Weights of a small transformer language model.
Size: 9 layers, MLP 2048 SwiGLU, vocabulary 32768, 115M parameters.
Training: a variant of Muon for these matrices, 711M tokens, 5424 steps.
Each number is 500 + 40 x the weight over the matrix's rms, rounded and kept within 0 to 999. Layers, rows and columns count from 0. Numbers have three digits each.

# layer 3 MLP gate, 2048x768, rms 0.0321, rows 1811-1847, columns 0-127
485536491484526517562484521453473506474516563478526520493496498505446533515484496484496449491516510451563508486490479516506448472454479480516547533490484542479503520477548531496481485488470433480482495526498518528510516530544515466478506504554550505542484501484519528536493495422497502491497521450500514443485497497484528492509538470467515470503483521482499496533501508457545491485553
533481510490486461497456480504456445534579549546511488568507468527430448595535497469509545533500570559519503480524456526475487505453466427468508491551552591514478512498516524458485469562540472579532486433524497420446500472474588492528549505525608423475502569547556472507530471537517460532443555497514439511524478572499434589518514447467485549515519546446541476510529513485531525466512
477479424503491457465537507474557480510509472499540603511487491514489547479446514542452482572480550477517494489513465554542425424432535521508520538495476401415485500581438477512496525421467521546545591514533503427447550469516554530549506443494578435532513564455495489489517459613470472439498469447550534572538537483477491516484448482413532427496482535487567559596508499521517516479519
486505557513536515534529495519509487537467487473585565478476561503559533522582554447542495537497471545589505547417505474430485445496477514503519540438569477448517493528473358451520484483483435446481459491529518538477511532514530445535522501502591473525552456430488491440526568529521518453537455556534542548545518509488521494421512464477498521488494516464534488564526545594522465490422
489581433526545437502479567490516449525469461469487580548490516534407536503414502538474557495473442458492470564457479581485452491490546504584521472445521483409470496490525505545508514444468473546441505459479453510506523467437520609478512495473491564483495499521559450447499473517498552508514480415441521496516469469503454491512501412498460512479475535480510474526476515531456519553510
489500385479518445462522558512553556538518539565529527479537498485383461415459477475517492486492467508506459534556482534480543580523585473419455527539543527524545487486386572455485520465511532439480494436558496493543542499416550580465534467574489443496524502485440471447545525492528552502444508554480500505535536527437517518562509444509520485521535514530434454422445485503457465575453
477498453531519508501496483490485536476477537524488467470507536533532498514470497563493474517506507474538440475432482549483486499434507500574514500511469485467507501466536476488507527484520501493471490505474511509464532486549492474512508491519469474511461451569466541498506539520447472485489496500468486488470486537515499459475448506492496452503518455502548481535460526500495536493439
493502553477504500499495445466481558552494511485487497453498498479456403563405471502494467485529496415397494633447520447545462574432503510504468519518547520441444561543512559465490499473461436447492509476540510512430553517456507346485488526507497428517533497494521498484441551530455521540525505549515435449448478472484526553497414454476469527471522610445550476591525482490523442540529
512546499447515552560505464483543481465555516512497471569508537466455524483504444508510541478488425510564503454506476485536493468560459480497581506558492532477490537423549487582453472534535518449545485516561514457543543525490556399544462466478486524414547475553520559491564517582522534512493527519499504489489444504430502571505434472468521516493491536524446522521513531482469549453483
499547538429490504516442442448499481513521433518513521564439486443491514497493495491529485501579451507530446542458499503537478544550509473460456509487543572462448508471446527574480481494517419466474510469455512467579512540383423468551516500530533522537497481485571442584524531487530484463552507572576423434396472540462522502480537491471510591529496470521492465485546508502445527498487
528473454476514458526494519510469483536490493466461454457492442533496502449484510525533438507481460499503466426524504539578524476430487490485506480509428480564460523531474484574500481508532507508511473465534502504595503564520467487555512520521569444531501527487473561553510500579540456425438461546452515432485470549509518491511497528486488474433469438462500502491496518498456560470514
489548500442517438490453589454551589443480470489511467477472530479539527543541520589498501487534476491481407509496535525506458483496553539513476495501407486503499442509488632519488515539471538492428528439454527489494506456513472410482435530448493530508553546570546585505443552457501511455498519537500502499461482514533459484470524514450511439475510540564463426526500460469507469506549
499531463504516468549479522514517479450469545468471527486479417501504553475531533571587487516531460537454469478469477482492555509467536507471539468460456551472508456482517554538522472482570466545447519503500504498555520530520362479464495494465486501504509474457446558515535421531452541470443450558516525543447544520460517447456498526509514458507426535543577503435530546469549497535497
503540495475519511509540563510467498544482517538457509477489497487498522501487480493539470493459545529508525534451517492446468479496521473487489507518561501475515505483531456503466506477506478517458472483486535485509489491523495447489533517475498541523428522538496458480461529499497531480471471550527536496509519534472520459514532473474514491506481472490542505490473523529558525488526
558528594517497529494481567431525463550481545461547487533509495463509460490490435427547516532447512491469590511519497466510458465478516465508462556417456516520475508519485316470509485505439464489504569604526527446506511508501525483532448446506545583536488532560447469512480523427543447538504483439492515478462595517520482493505474486518490518522489552525432473433447527529500445521510
449442537434464449505536519480533508588500491471482413535512475456498416435497497454484536511514490536544438492495505437362529455477487527480563517481522512471534478503476457400481500470479515514448481449527551560511508452496465415487433491501494508467574522491489561465495495457482464471480447538530474474462458519465507507473433487488492539498497568511488481549404523482447568486504
491492434521604532506518489489467491491554550518456414573513511522526455500470403491535466472483494523550465556486456556561540539479515568557517518525477502547541458526532514503538430477530548522481494551551541565583523449491503471520490495438478522545443511541410530459445535517467490539586441572437514606399554463592562455505512535475523507529526546493524565563509586534495459477518
433559522525497469457562508462448472524546482492470485558527506487534470450448470556493487436451509468490535517496471445533525482533473488538443521506444464525516553536437507544421525541473531521445491620514528518486491507524318572566510520418398512521530471562435474553491540565441479550498475560537482504448503490551533476496524481442450486448452446517531425545436478556451470496517
468527552454493530519548514593530484527547527565407519495499524407511496471554509437498577532534554435428519449538510556521588533532407535471448488496520562480532492432547489469515472558489494499521545525358504535516558497515453534584557494505532506514494507483522426601423457488437574433512469506581433535489454490484566533439533531548485569541511509532447438529579482500503491505384
501535488493516501508506458484494517479523499497472593500506539458509485534492532519489529536490471505565505493458475556508513472507446522516561448497505517435480495502501531528487510490482465498509514507489490503480455464509489431534529501533485536535539507536487486469486493525528564491484501461495492513500508507499484445476505488488519478496516517512457510543510501518478545483486
467421531457559497515532456519516516376588432543468496528539454458494513508526530545558506533470498476593505516501505524446575433493508546548534515445408507531501462506638584454552549536534408539456462479486478510409524571555410534478475462505518446463471468500415462580507512536465429493433475398481431452481548569516537464539437519543523477510533494524492594440559490562446498545486
497499564544457466534537507438527555552471536389496525506470453454438511526488500510511472488397514546457472427499493499443558545459491474550514466519463475591439461489479543483523496481437503494462521491526524499480519496488565515566572516479507500562472536496499511477508530593571542509571482498474422414453492488571578506507527478535518523437421420436422505505460509525554529505523
496467453548546470560531443542518501499460530543486463484511640526451533493511518465492512465544577506499567489480506510525555386487568442522534581459463480550542520447473475469491530449503496508499429464427493542551464477518497619499505560509538450565522535461472535491416491545546485499510485501548520446490525463502452498525508463488465427480502551437450554559451498474415510497454
526549510517435486523536453503522508480511488491503495487506429493529431567460460455533467500534532608537536531416511487568521547516519499538538441536535474528488547494445435509524460467549470559464493533509528493556508462475529444524497511509506556493495517507497513464468493503465493504529535525493528459482468460499509480510509453480563490541459524468456441504459537485519525471420
491519513456492485549453449474465491435526507459550461533483461488472535519463441506468457476450491533482528484452503423494536427488504506464532464501516488474469488532496572508587493478524563455509517471488422519405516597498516523542493515472510524547477503530511539524484526510493512470441475442524457474598518533471484542458441503511526538449456507510549449485515454491544456545530
445468449497476529401486513432509424422543495536464533460526556488540491476476529519489532561438520500477530467466509488508575430469478411425479522570591441501527490500521401574562550570421519545548510553527478485549511491488532537506503468539604514521495524489565438425492461417512544498498476534520498528453439458540500539458440464526514531498606548539442515497492481501561528389494
490447400514462488432540539496445563475457514501462533482535550472502515527503548536513511535522530516463427416497491521551493490558500406500464506483489487482509465540482435487549535504521491525484533531506448502548527520469534532490496532524512511545480506449483501510474527497517539527511517482530461547424439537454460487487543489510395521543507513444527516497488460484521465449549
462482541445526487489459466460568536476473520550482473537543437508460472464538460489555535505476385577583520444446568518529443498526491516565510439572518465519491508533441514570465518546517467457497538588478549463469543504442511382448518484536512513520481534461515480482508464517514512553483502428457538475478450519520526474475461488499505502454541515471563495501474470519516498513488
550534506541542507542535519494469523551546562499554568500507436502502507491493474478510391529502408496527466529441501544483550426536561536585550373462461565577572487479496526463537427517504552522525584481454478471409530475550459488467507505570495500441508485488356481489570568546473510551570559561492483470472466512573535471547520477469503484507444556490531524491505482475502453431516
616480498474482493532503507484533471524448457483596523532456504468526486483483492511421508575542531507481516463469497563552469493490463508550521511535517520487506508548464591509438535504480473414493543447444508475459558471520466500429549461490485487475468508509472484500495436503577498476488498598462530460439504489531544553556485487473543548518536500471421452503523511530487543490440
527543501542543498459499516561523495475462511550521527571445463522485468539575487526563467455444490537465480479541568501479551530587393496522493577505461575451445417452552546508541539445457555493488478536494515474445479485443484477480509457538446464517559542554454504581456540496505507411424429547534461567461504475511457532564586537499520443463441532453525537497467525468582564530432
470487547484497429491575591504542539529511499465513507556520474433509483492498498555499504538530477502527489583483541534498436494462523502515453500479503514492517438525511457582524545410474431519450448512497497466495465454524521478465576485487544550462470491501515440590530444482510472510496516546570449460479589553465493540594465513499454511491469551465522509423537504465477509442552
478494542475529534529480485488520523531476482535526534504520513514460465487429458498458493471462507500457486515500550549484483516493457528411545474516545496477545509542447487539526551513488443483491550439425485514551578514473465459559502511484479510456525494481420572475522434553530520426491466538448540555535459582521495504474514491515534504444498462492548448465484459536502527469543
539555476541488524485510431472426464526483546497469521494488474490603502518525505577475526467453512514533487548484497528509487462452465534490431430458429510437532494456582529524617572514458469487492512525522492492522503502448520542406528527514556552547498495547474494448463558517526476540473503470538428376444494472496511492468476535534479476485534454551397507508501522457598506514498
436548567507538481491410480526464536516559491479484507472445468493480563449595429409473584545487505485440453542507510502562515423493444434573510525507557535480490486506483443554527522543480524445584452506475450504521536490521449452551424513425493488548467528518534518460491578482433516535508455441498503486508478547515472538499513537518512519468453512415483511529504516543467497473570
521507555457554533459509537482517517576470526490520429485521476464489487525528474539485457522502483547525497463519472516509541523491447516455498481581531477504482498535464494488548546507510492513532502448511495442484506464503460496503514496448493493524488494502456553467476478515499480476467538539515580488496486505560452507450461528461498516507459496529532492512510551478525531524509
515506543519574469535517528519497516518572464519525469485450485560475500558565482566498519464543519564501499461478536490522410558498499444544507512464523507457513499503464514426498504571523491558494488464544483450480468528556515469568446516447546551536480515497523526519484493438517546526470461544470503493503478528561432474529426490593475447521515438526514550427542505442595472542419
# layer 3 MLP up, 2048x768, rms 0.0321, rows 1811-1846, columns 0-127
494457518555509470496485513541512513552491458497521490503537527495550510444499520561521537467433526531498487572515479540504507477484497481511481532531543456500522500531514462495455510527524537501497510434447492501419498516480413446506542482476506486490505525454476502507421493555473459461492545507450506514462515519520517550490491508552525546529480508537502496454489526526554479486488
496480448453535492542568507504519489501469504540456427503516492550522471464499437474509505559481415530458490550487536470467480473473475466551408507491557497486500446538489524481431503462430548514437469507492496474428511531509498530553490435520522509537435515473406455479518515498505497516463462522469525495440480357488496491467454407462469470486543520515487457511446548491537532577484
524472467500461532568563468515483538455462484525543441501469512495527469503508519505418533448487431527524528560519480624424506476513489558556471522519593560446577493551495467511527462546494451452502506500547568553582527519511443460432480534447560535448521435512528457470549456500531532495509511518406485531465408589406495519497621495478523464510513521511456487503508432487569481523543
451502469520484516486430465496490453403503429573475549516479559513601404340503476538450504506456511535569577444540490503504466466485506491577463452505459370478505543456518593544399520521456454465505535495513567515507494500543473470476507573546584586481514490490517547472474455466445491501473486433477499465565474448446514488494523473522522561505446497469584518488495516506461459438512
500592445474504499617499466473506488492475527539564464438478437505573527511600559487505512518520503476517541400530510455561498490467489466431491445530519537467459507506485442506533482519557468470487584486495506495497521480453480422582512466453506523575525474442517492449437466479462393536506475536472562479502459454475575533508557552487556507462524536485438436557490553492487559514519
540505526487460505541510548456492491496468520511557449484530451460534475505566462498515469452509537479511455487508484471530497501452518487534518541493527499546610513516373504462495527505518421489492490452504486489505431499403554602485498500509507432551520517540406535525526569484512509475457489537493446467525502505452514501521517483503556516517505497522409502389462480498436560507525
513487458491448535502485489557531517512494448527491480464487479513522439542474458505506494489503513463537486454440509490457522427525574483575559527536501542468521522489523538481502454453485513522452507499494521545511459535508505525461526466487509458511493465487511464493471481532520469461497499480494550490464581486467543467502482507471501447523518561547500473520493521522496516503531
517528570382510432519461488489571492548483551592469518485429392465477368479421493423555486490508448545465451626442433441576399589475457487579471477470559645410444546521498561497519498461521441435539445456553465463460575577577387382539508466489529444496567535436570524525487552591510575508489539485479470411419454560521484583516518416547473485489504584469532501603505515512508459551544
529507525548454527515487508477506513450498525481525533479449490541518452493407450489466564552500545460514527584543566531363518493490518610464401547474500467508537483531462528427496504452547479526498492439462522498422450542465405483478513466499486500517488516487474519525437511490505439481497544482544456495508534493540478410519516492441468520531468488465527480445460446542465510532491
486549462547476456566498501492576508513514533538474471511467466510483559538530443521500519532461450495534472490513427502555540449470471458409505531463583481436471378492555510513494493419522477471554478500481446486517463456540571483499480476577517457527514523503574532656529489490514508527453447480547453548592456546569512518517572465483440543567526509478499497474543477451527396491585
442493563547504557544582460498475515520493502543477525527551590515484547491477446551563535456534495475426534599507530542475561479513548576439536619492509527446458471497555527477506530545450553496543466503541515573444499437527562549503435469461529479538494477493538528491464470466415540534570466468499503509529504431579441521520474511444524450531518554433535516487539483536532504494490
477545533479519472529425519508503516500482485433446503506501417450515529532524509452474531479530406446579475483387533491420556549532545457453463505541482543478477475541460618499489520461531459519467509455487477491562454495520520437529587490511529501488474478514393515509515509448482558518505526472472502521532503513461465496465533467488499536498504466470546481504535528468457488520496
508524502550560468475541491479569548586557464516430472516511519478544451499478458495438554526505525476543521533440567529474456526509456460512483510585548471488482540507484592482512481488556470430521506475533534490428530454430596527549512508468513508507468544499478519517527620507521403552475510441487440499549448425525476511530533481546450493552501464446490494555472457490515513521460
554484499554563502463449516526444496464512513450515546520529464496452549518465449501507526501483512542497520549470525543533431559512501515512505462507500536481492459516492474525492520509534460489491498470494477464534502440496476521547486500538478437492566486489509511543470524504502495494474522500502448486528481466505461468473500495502545491472465586507476461505511513471484462556513
496565519554498523500574489486476461483467522457497497522534531478468488495469475537539526547440474477507492518510447439489510528563472435475486520488516487568528432536474507490555501510481452482520466506568487515544526510481382579515467462489492411539474528490612449510482490601477479465498481486483501501392483534547558446458505443522483476555537545473475516614464515425477481540587
498512584497476473461455534417521485563479514467563474493492452506493497480461488453495553544527490549539515543453507504483546471465516492459558458480499536510493428471490471448522498461483493487428512507536513536500533502515473449450406506491546505481578468522472490477536528474505475478497483581545466499458470546464475537462464460484486528483496512539496492540390516493502540504523
479509545469445491497544482558503484556393422501526578420497453465519491500562557495444554552561520530497481498520520506498509455470473453488470493486546473487431552519531537484474479532521503543498496456488510444415504519595477464536469452486567467496497565468558495512535462435501508479457583461572548455546429518415478537508455488513502595493470476457525440421537497439495569556529
533498512511505476463530497530517550519500514530457476450522475499473531462525495535518477517480492505483512515583577526512439477502452500493470502491482556509469503460418437475520535510465490440531487440594463465556542473496601538526542473578469463534533477474485501533502551521565488522490509563479502442495516554492417483523504482488548501470506474494477538435565467558469458488523
508474608516488514495542513512497548498551517514439483469533530469515433457564448436454563455475522441564502513508463527532609521495494556500480458478528614449507492521519494482573480558515514526470562497423497529631572501443596480517546525515547565539504487497524472547530516496503550464469458594584501469463565479441510507446531484503501516498517470592433498500540471406524513501478
463498490463512480478490547520509473513545460438483507504504526470540513458501536571498539473470546506463512484515471525512506503459532506479488502526493492472527537439448499467487500456466477486512476512481522551494491538469458466502497487532490496464515510497517482481510485483522423463487479505503516467447476494492496516509472459509455509480492512529495459490476506482467501472511
442485606486564533438518460459420516494537478540476546531522494563435523492486542490483455579478502531550479547586493520543539496552541458520590505503552479561487458479471545494653563454475541471447513514566542568477539404518452483611495589525489484435483424468476494546549435475451429510495532518440504547496562460648535497518535428548544491574555449449479550541505505511486489565451
558505434445556499582407486563550497471564466498461478431521477606478494447478587494487516420528502572437555567490534418449467500460500436423511489589482605480547511541490560494571403477492564518517528461488457529476530466470538470475486548485520510506515430496490419475496506497481517495550530414493401496487563503633498508532494506527508479448512487538517491543517547470464462498512
500505539471496499475481556510583453486450495458539429452491447471488465543469502498524507585479421490493515529547517453451545516509439457507508497432547514528502497646501543487558526538458501501440518509549474512425541498513472459540452471500502465477497570446491493549515456454509518464531518427465505531479475495567549434510558522501543557542468404554503507511478412524557518560512
471521490468483457474465499472472522487484499508464518457589467525542494508466500591462567468533480553481489468478470487474528550498519546485582539536515487469523448470537452500490484517501464509466589544475501560542481541458410461542511451472543511471474501490428531466487520582474547490493506521468524475533545464419513507555486508385527468492525477536488531523470513547512510494488
548498481483483493517547462475497525509391466476553546527494457500495580492475470484488544538496498479496483450468443556410522437539519493522525512485564510508481475579409482449524486502452569459543503503569544471461548491519541480451479473495535539501412512579508507504491503526499539483440494584484503488504489464514519503436463517436578464464474489495500545506511508526534598499571
538507520499483493524559468637425494565440523554510551504510510461486537532523455532501396518605491512458559516478553431576480470497437539509578434465555465483461516479439466566531419492501433472506463552491462529484465526495561473452603525481518484473451527528492464515494382530525524520539495471500548585559645531392476482519447534468482445442482473570522581541566508534525489517548
495507463519520480479534441406450496452512511501544465566408496519480492511509460527529481504470407503638476517486483498519529477509528564481515554513520477455513494500531475445531498511436495519488541526594449534513532535471549468488565529493500523490461500506589477600497489514576462463471501527478486511557540532500550506495535529515483474535566493576481529496462474524433553500446
557509499523462431541436415509510570476500511571477466511480502519496513485590519585522428475539435540507509457495467548581510447530409475484473530512452560555446505478505538531441538506481467435452517493468520551539455520458499507573471565530493546557536587496474424505480498428458451482501452444503506516531538573532527555516484529393462542414506540462504511513430498431494433563499
449471460454454445543425487552496537471498553453565418504528497552488476443497469481501541506492458446543461478454484465504424550546483519494447538484515502460503557549481517504497506562419466519513517525421486521538560503507523494509477498509414597479476438582555485501497525503495475524461500401461561536447508489542437510518483536459467486455517522501600470506492438517566524546541
443503494507479464505483496526520475550535542528410572566607386566525563513498511492518462465458458447510525496425488487531473555568592590501571531543493558527447584527534515517479401461487524504483440505533458522481530424456508491536505511539507532453475551488543431456481525555436504476535517586500556532503483534500526481527478515477588576517533512560470568554531538501542434443474
479568469522526522452434539484542496467461453538565517564439465502508478541512480531569483473426499489450471529476524569511510546510475509501508556490462565482456421448496558534568520480528555491485479480512515458441505507524501423455508484507488528508556572527440466505503534503506571461482446665527443541426529464489486473560561524469485487500480568486510565492479504495507490518455
530486574503476478540529465549500563522482485549518511485484507436533497483558464483550549523503405502486515512553541515472494473462575477441482459459511463494459492566450508444510511497515452564498460496511438499518550488510501436538504474499494535424525455450538511544495464519528485504415531478555407438477576503417510523494458524520503470493470538503519473503537503439531517502507
476483467526394559558436490538543461552478519496446421504546571531576492511391475572527474454532534480536475482545482541465581502539481503470538412524518555456563512432495485528515527523509507536496477482540471511616489477523498526538594428421421528475475456492485497525558490416480527518589488519450483470501496520511520491491615523502476551527509470519507464489480592544516430525507
438420561514554449536571471512569445543527525466508533541523549549410493485498532493476475498551445426448507405459477432496554446489515536580469551543520542467485520513458559404430501549544428481500520442554493456499535488484427571533459484510443501472455455534528535501517631466453530486474446451507443530516449541520506534577594493527508408492558493506543511479532515504436491447468
486480412469522491488589510510533569447490418492506518530488466453518471470523555489579516482492516492524501455557486490490449546545503499542564570516511556497508478515419581461504533518483539541542416438514473487593427506499489547451527525494479495503541477547437574492540519494517391466450505501473503567498519581470556501485553478491570527534488518516610521477480462504507532521480
484468522497479506523517495452541515511539484521512537468523500506453530475509492468487513484518477493497481563530454458500467525475448502479481475480439519522510476497521476500544517452514514469591517499483562491507452490465580498520517531511485541497571534517506434582552543506510491518527499536477527494535505502510542477494530485472512507463570522459465534521522499450459477499496
# layer 3 MLP down (transposed), 2048x768, rms 0.0321, rows 1811-1846, columns 0-127
542507553530461469528487472483490543529506499506567473519515416523523482469559481531528517553470522493537543477478489524513549438484480443441539480543560431446443499501532475514449485540483545470530508406455453497538501503482398477536496492474478519465506455519498553475492489546471484461524545481467438499497498506495512474467539547491522567539505508464514514498535472515570537488469
477493544414496491507552560488485536539523491504487496537531546487512419513495563493497522497428568520561513497471511535500416551478543531487511493503534556516490544532528536479468394554521487447480467501508492501523504468459526582520444499599477448559511531546512475461419472527498435458477515473483516495488453528524582516533513520482507457503509524515484472550581480448508421462454
509488555534456555563445489532534439560534472497497567576508525454527526534567508536536468556446557546504470447503496485492457459477563525475437468488502505464480508501544487474504513467563481503544529542440523534554502470482519540420500491441487468494468504463510464473476583489542436459487459479521516516548506414476504499545458501525491505424551456458456471464499578518536457479423
544507537478542466505518503497445500529524529478507548541464521518494505577454433514478548451532485526516515527469530515446506525501477481450544470520535494551433548537557502510574505493552499484522463477577452508511484510474564560495514479534459451506583534453507596556459542439548503542540510520461494482456486551484516462487431527550513470569460485530526524501481473501525534474483
511458496456449510542425534574501464446491561496529475461517523450475515495483514511513479585548501533503544512522527519555534457477552498455507525502496459492505538445469517474488506465465486485438536557557443494512493485507523492440564533414465552507502517560525487541446514465515436514489455462496533445462541504469435464523493466541528567495548439536528474545521562510466457500481
514484453515534540455558501481471498579504476467499508519506548500413479567463528538502551469519499511474509477538481522484528499481499506483499482514513534522557435464499464593545474473457568528510570491520482508514531503567507431493541521494561569463494502562557535524541516517577560578516495419551513586498542494514542557543517516487457524569514492498503533465450506494460516514498
534415463484509515497469492548509522560448410475480402463521560504527494561465522484518506513517493469523436487490503553477474563501543472517541522520512512486574509494564567452474525462505544488424474506464551546483514546491546514531467478471395458488515476477532529492514540472512444506529502445539531461487538488488503482509531514458513484492502526486524479547504460477466490460480
465567463472460509481415542533501557494477441524487494547501564513489596459470437458565456500516539447557523549553405606539362534491429536456477559511473495409398447463460556480401501507475457433467397482498553595573496548411546498513502546505486528498549495478440523477439524596456436478522472375491474545476504558516516524452452562379646504485487417489477539500484430427590434505513
476526506497483436526509544439488461523459495447512516507440477420482557474585472523499550535422462578579485471477489498541501598503509485498477483520445493510440510461385500479552493469562428561509466440536422596467511510509437451538574503509523486541451509478509510478491468560481524662547456487535475515513535512527519548490461484543555510485511424519495580496525517470539504527483
495528464511538491560503609465497492502557465574536523479490475543461565470470545520569533582456540483491467490518487499462486549564565517536448463491543490463474454520521467579513457495565545421480497438507465455513533565531455506533525464492520512486527539469465427475510472532536484522503465536454446500460465478518519531484475507528512509495478528496479497588487541474478531512513
453504491540488479541562486582550518531541489519426457484528464500523440457447530446496501550438504425504577471486490528580495501513449501522540458505504537542531479518463418523522517523501591469404504474559555559520472540509494510533507496546530496571563445446462482485478532507456510519549470572517510472484549460575401582508496489436475535443521490506393526513477507527505520422491
493486534529553411510513507450530466551518504487412511494524458533458415555456541566551446545523518562485619504534543537567532472470560465465447446479421499507497502487507459568606471505485564444474420484509525501485491520415553531483512486513505550481509500472577505501423494531548480514438493531474505508545456469473491540595523561425560487477515488467493454495460485494479560482455
463554452543453440539542484498544506513458483533538517478435519431536477479569457528518533558467518484496522514411493524488491557477471457512451562509547499556532464517502492517463463488584532485502487486542482573453511449485472528460496513476487527473537530505513530477522555529465457479411409510430500494459512470505467526559521485494456505466505402524538504517496501481488547528559
518534465466513464513513439418463525540454568427432502522527462447554532505443435486496505540513497543535462515479526464510466472520528490512547569559507485511561452559544471524446507451511483528471487438498512522526460492510512497548493476506506491529447539497512513442472495516477584564436520501458524496485559466532505581493512470503537488451524534497505466514424499515516598493505
515514474427570475496472352508500601461491599485476463490487484511458485466480584481563436537548565493506508542474473507539480569443498507513432487498465475467507495492604530516538527492544499527481473469581486485512497506499598423472539489552500544497499469511479505513492525522478428501502430528489499483523518442481480478528487515509502452531501492490598450481512487539459512495509
518570536584491467499538527508505503441501475508471497433602529462495531497543457444468482499504482504517520503471506487509507486500465515456539485485529584544528478477592471502468466481434538570511479479481566554541525507477520495581497484476496484494469569493506499472465557501523515559518489545490494566520564473487537487430576500489540530503412483488545530459436520583455505456507
474510462462390502490504526542510524523395475466484554414495458473563502602534593542504566567498519520466465424503567524511489458505491516472497548464474549475436476462444504489483532522490485449417507483518494435477529519516530505504540452468525507478541469439463502584486456485564571536460583509563537453504443573431466516510394482552554543527484454490547455481512489469498565511397
552496479521496505473511508448469484521461477501503435449486467535545473547581511494513472531454530540493427501505465509541538464486450455506529437457511481547492546499524545505435460526575464495578498515530523531541480487519392535488526486458513545516515562574495514439502461539553472487475577426502512519491571521510495458538474476511496562458521531547464485563476502517579469523498
449543531473485479516538551443493477451542586546481477498444499437500552476578513514457490522450472443519515523477485434449475427438553523482514516530503482476504507552564486584483510476500489567534517505512531579475465497482486521585631494550495528535458509504489467527464433493537540462510472478564435483533460533539511523477535451544523371458501485489593482494470537498502465501528
457540510520512528504496520548542546485532553509502483502535464545530496463505517495517573483509500496477545482507484503540543526523516450500519454528520487542551504462456509504540538457486514460510473537506526535472533478491490448441480533538460525449534469463498500513511508453449493479482482536500496482483496514514535456486523502480500548463477457491493538454489535493490516506447
484467480424486500450503483540463525418531438519537467520545629420599488607547513508498587427496482524552469466460514434568493428417452506458487513487547523525506411558467440476497543502497558460480520512510483488559527458422561513468530482565540477494429498465525549554455489540515507525479483465559507450458483496491534498568420509539501450511568434525537519510530494556401361460499
420504481459525504542500468548498436510546510499487456436552453478469603521510463459482384457576492492482543477451474462532523554517518553467467449530503570491455486469514540462488480571438492496466550471566459538488431487541591506478520532528571541536544410544442518446546451489528504468498455521535546433448524601521521513521545441503450469506453464490563563544583480515571523493571
510542511528552448550484472492481494461481521484485546475478558504527498576504542510469516469509474506487496474527522472400510484503505543508438570547520489496507493524458483459549560565457550513459436448454495547597512486534515536463518456561516483538567492548495476518517491476495535565567492495516535503478527510453519498523498516570532460533511508541522443532440547467540486472513
461491474574534551481457524548421581460486491558368565458556523454510524568471513468456433486501497488507509511521600592497507552491486493491507461497492488498523566567462504505458479525464448507481454477527529464473475502517520486493490476444479500456512514525491483498529425580595520510496441516513529512528569538498506504492502502523532462490535521592487538534430495558482467490592
518524546450494454557518479487494568503446423476494455506435478592572589430540403500485473517526500552493501500476467568440434501438515432452459493512470510484523579455486454496461546509486512553473500474494581472533455491482495424565449480532503508446530466546509513451502440449543484548487479517496531532485486492460472491459520528492503465488544533629464489527505502498527481489519
445485514509472395468559569566493537493469460500436455564521476462508488557440482542529412527525473530533527453492531440521529484514494610475426474518516542541475483431474529552398477476524487485484521531500522472443544466524450600489579556502528482521401465512457557444476533546464486499556513480456476467505488530403480522535493534408497493441520482495425484501470548458571496422555
521504508459535512518473540500459512572493476390515519495552460471540512529553517508482478515449546468482537479572509427471500501579487490528473546508553558551520572487458506543473499451468464452521533546456565506579445418519487505570485523603489446504462525436528516458534478572480476492511527434564512471563497545476464486484523458529496526561524423489546509472554496531541513447448
445519505505502511512519517502484539460529580463486469459466461485526500545456470521477556527494549474589527509557546527505548515501459482547393509507436532419519523522466504523561489499454445525437480507491516507551407527551545471517468525444482500505508525495505524497508485478489431489542521528587510515471498440508419484462492467423508497482511459507473499475494478503575506537445
539534490518473494521448551519555491533543452439473530468469543560414559474453521534493442573517510499593472534518528482491425439483456496458520378568503516490492491413511556490506501451592514537479488491500484511467493482533501511525566479473527478500442553569463504518506454504448568424495490503503526452398511483503424543490481386471507527551523508469460579488483485529414483522464
512438498473518474471485418460526444392505520481446484553525485543596517522453552520602496513464522580526495564411469553441547437470466504515477505449488474525515422466463549465503457501491505584566562522473564579514422446498515521525575507462515532510601507565508494523457561526450498554495496557443486482389494474535464572502525508495466530515522500524612515415446505408504466437511
470546558539493556470525461528498534553459533544530545509431496510503514531551527537512509333477472539469467544540529464458512532571356528482488564531436494494493439530559460529597515465504537506490521510480502544539514496455515533467512430503476465519508569523554482558520504516500523417395400432536516521493489428553404540589554555510591460479471472537537561499478529528509541536423
595455505529455399499509535544538513495517477457527533549481586360476500484449455498446477505478513530485514541527527500440477501495562492526470470481514495523398529504499439457500506433512466475488480479440451490539506434536519507486467539452566512424496520491539470560555509549531484510511574489520431461487614495485474478584518497505436503494509499479474498462450505415535469476562
503482485457472503518492534563511506519450517496462530506511493444497476456518489544505543501515427446451465536556517498578498556538541575571596539516489493504452442538544550501498566594505517450505486440523485542569472480495495485493533582516590513480481479566492489504469459530511516420445555437511464508547549522509525516500466476446489485474495482543432527539429459525492515471499
526555505494516489467544451509533504497581557494490540470505452498547486508520452450424487491473548462425486542488501468562509523566477500528514446512585513560400499532476496489447476530476429509543469488469485433511475453538491529563516509516500440487505462545510523504471476494540445530510484441529452484568519543524517478500440579526550436537457549479469479544543497493471502491540
534560559504458527446438551555538489580515509512485486498530491555472462538499565581508522460454480559477475468511545556469525505465535487461500437506457509543491475553575502515490523534513496525451553468516482423520514474538565508459428528477491480446511525520547513535497521510458534493496543459493543431573478486454503536499503488473467464534489536509385433453489561514445467532489
523529475450515453402559452505515506506554500526572537519524488513516502483543519491485456491511526521461526506434501498514467505458468505453473504443487507540496537509566518448494528518496559522501537465498521510480556491484566501529472503456516516447476457552474527467442493612558549473504509488481448470513537494523505488467495484523515524478458537508499572476468477467525483566474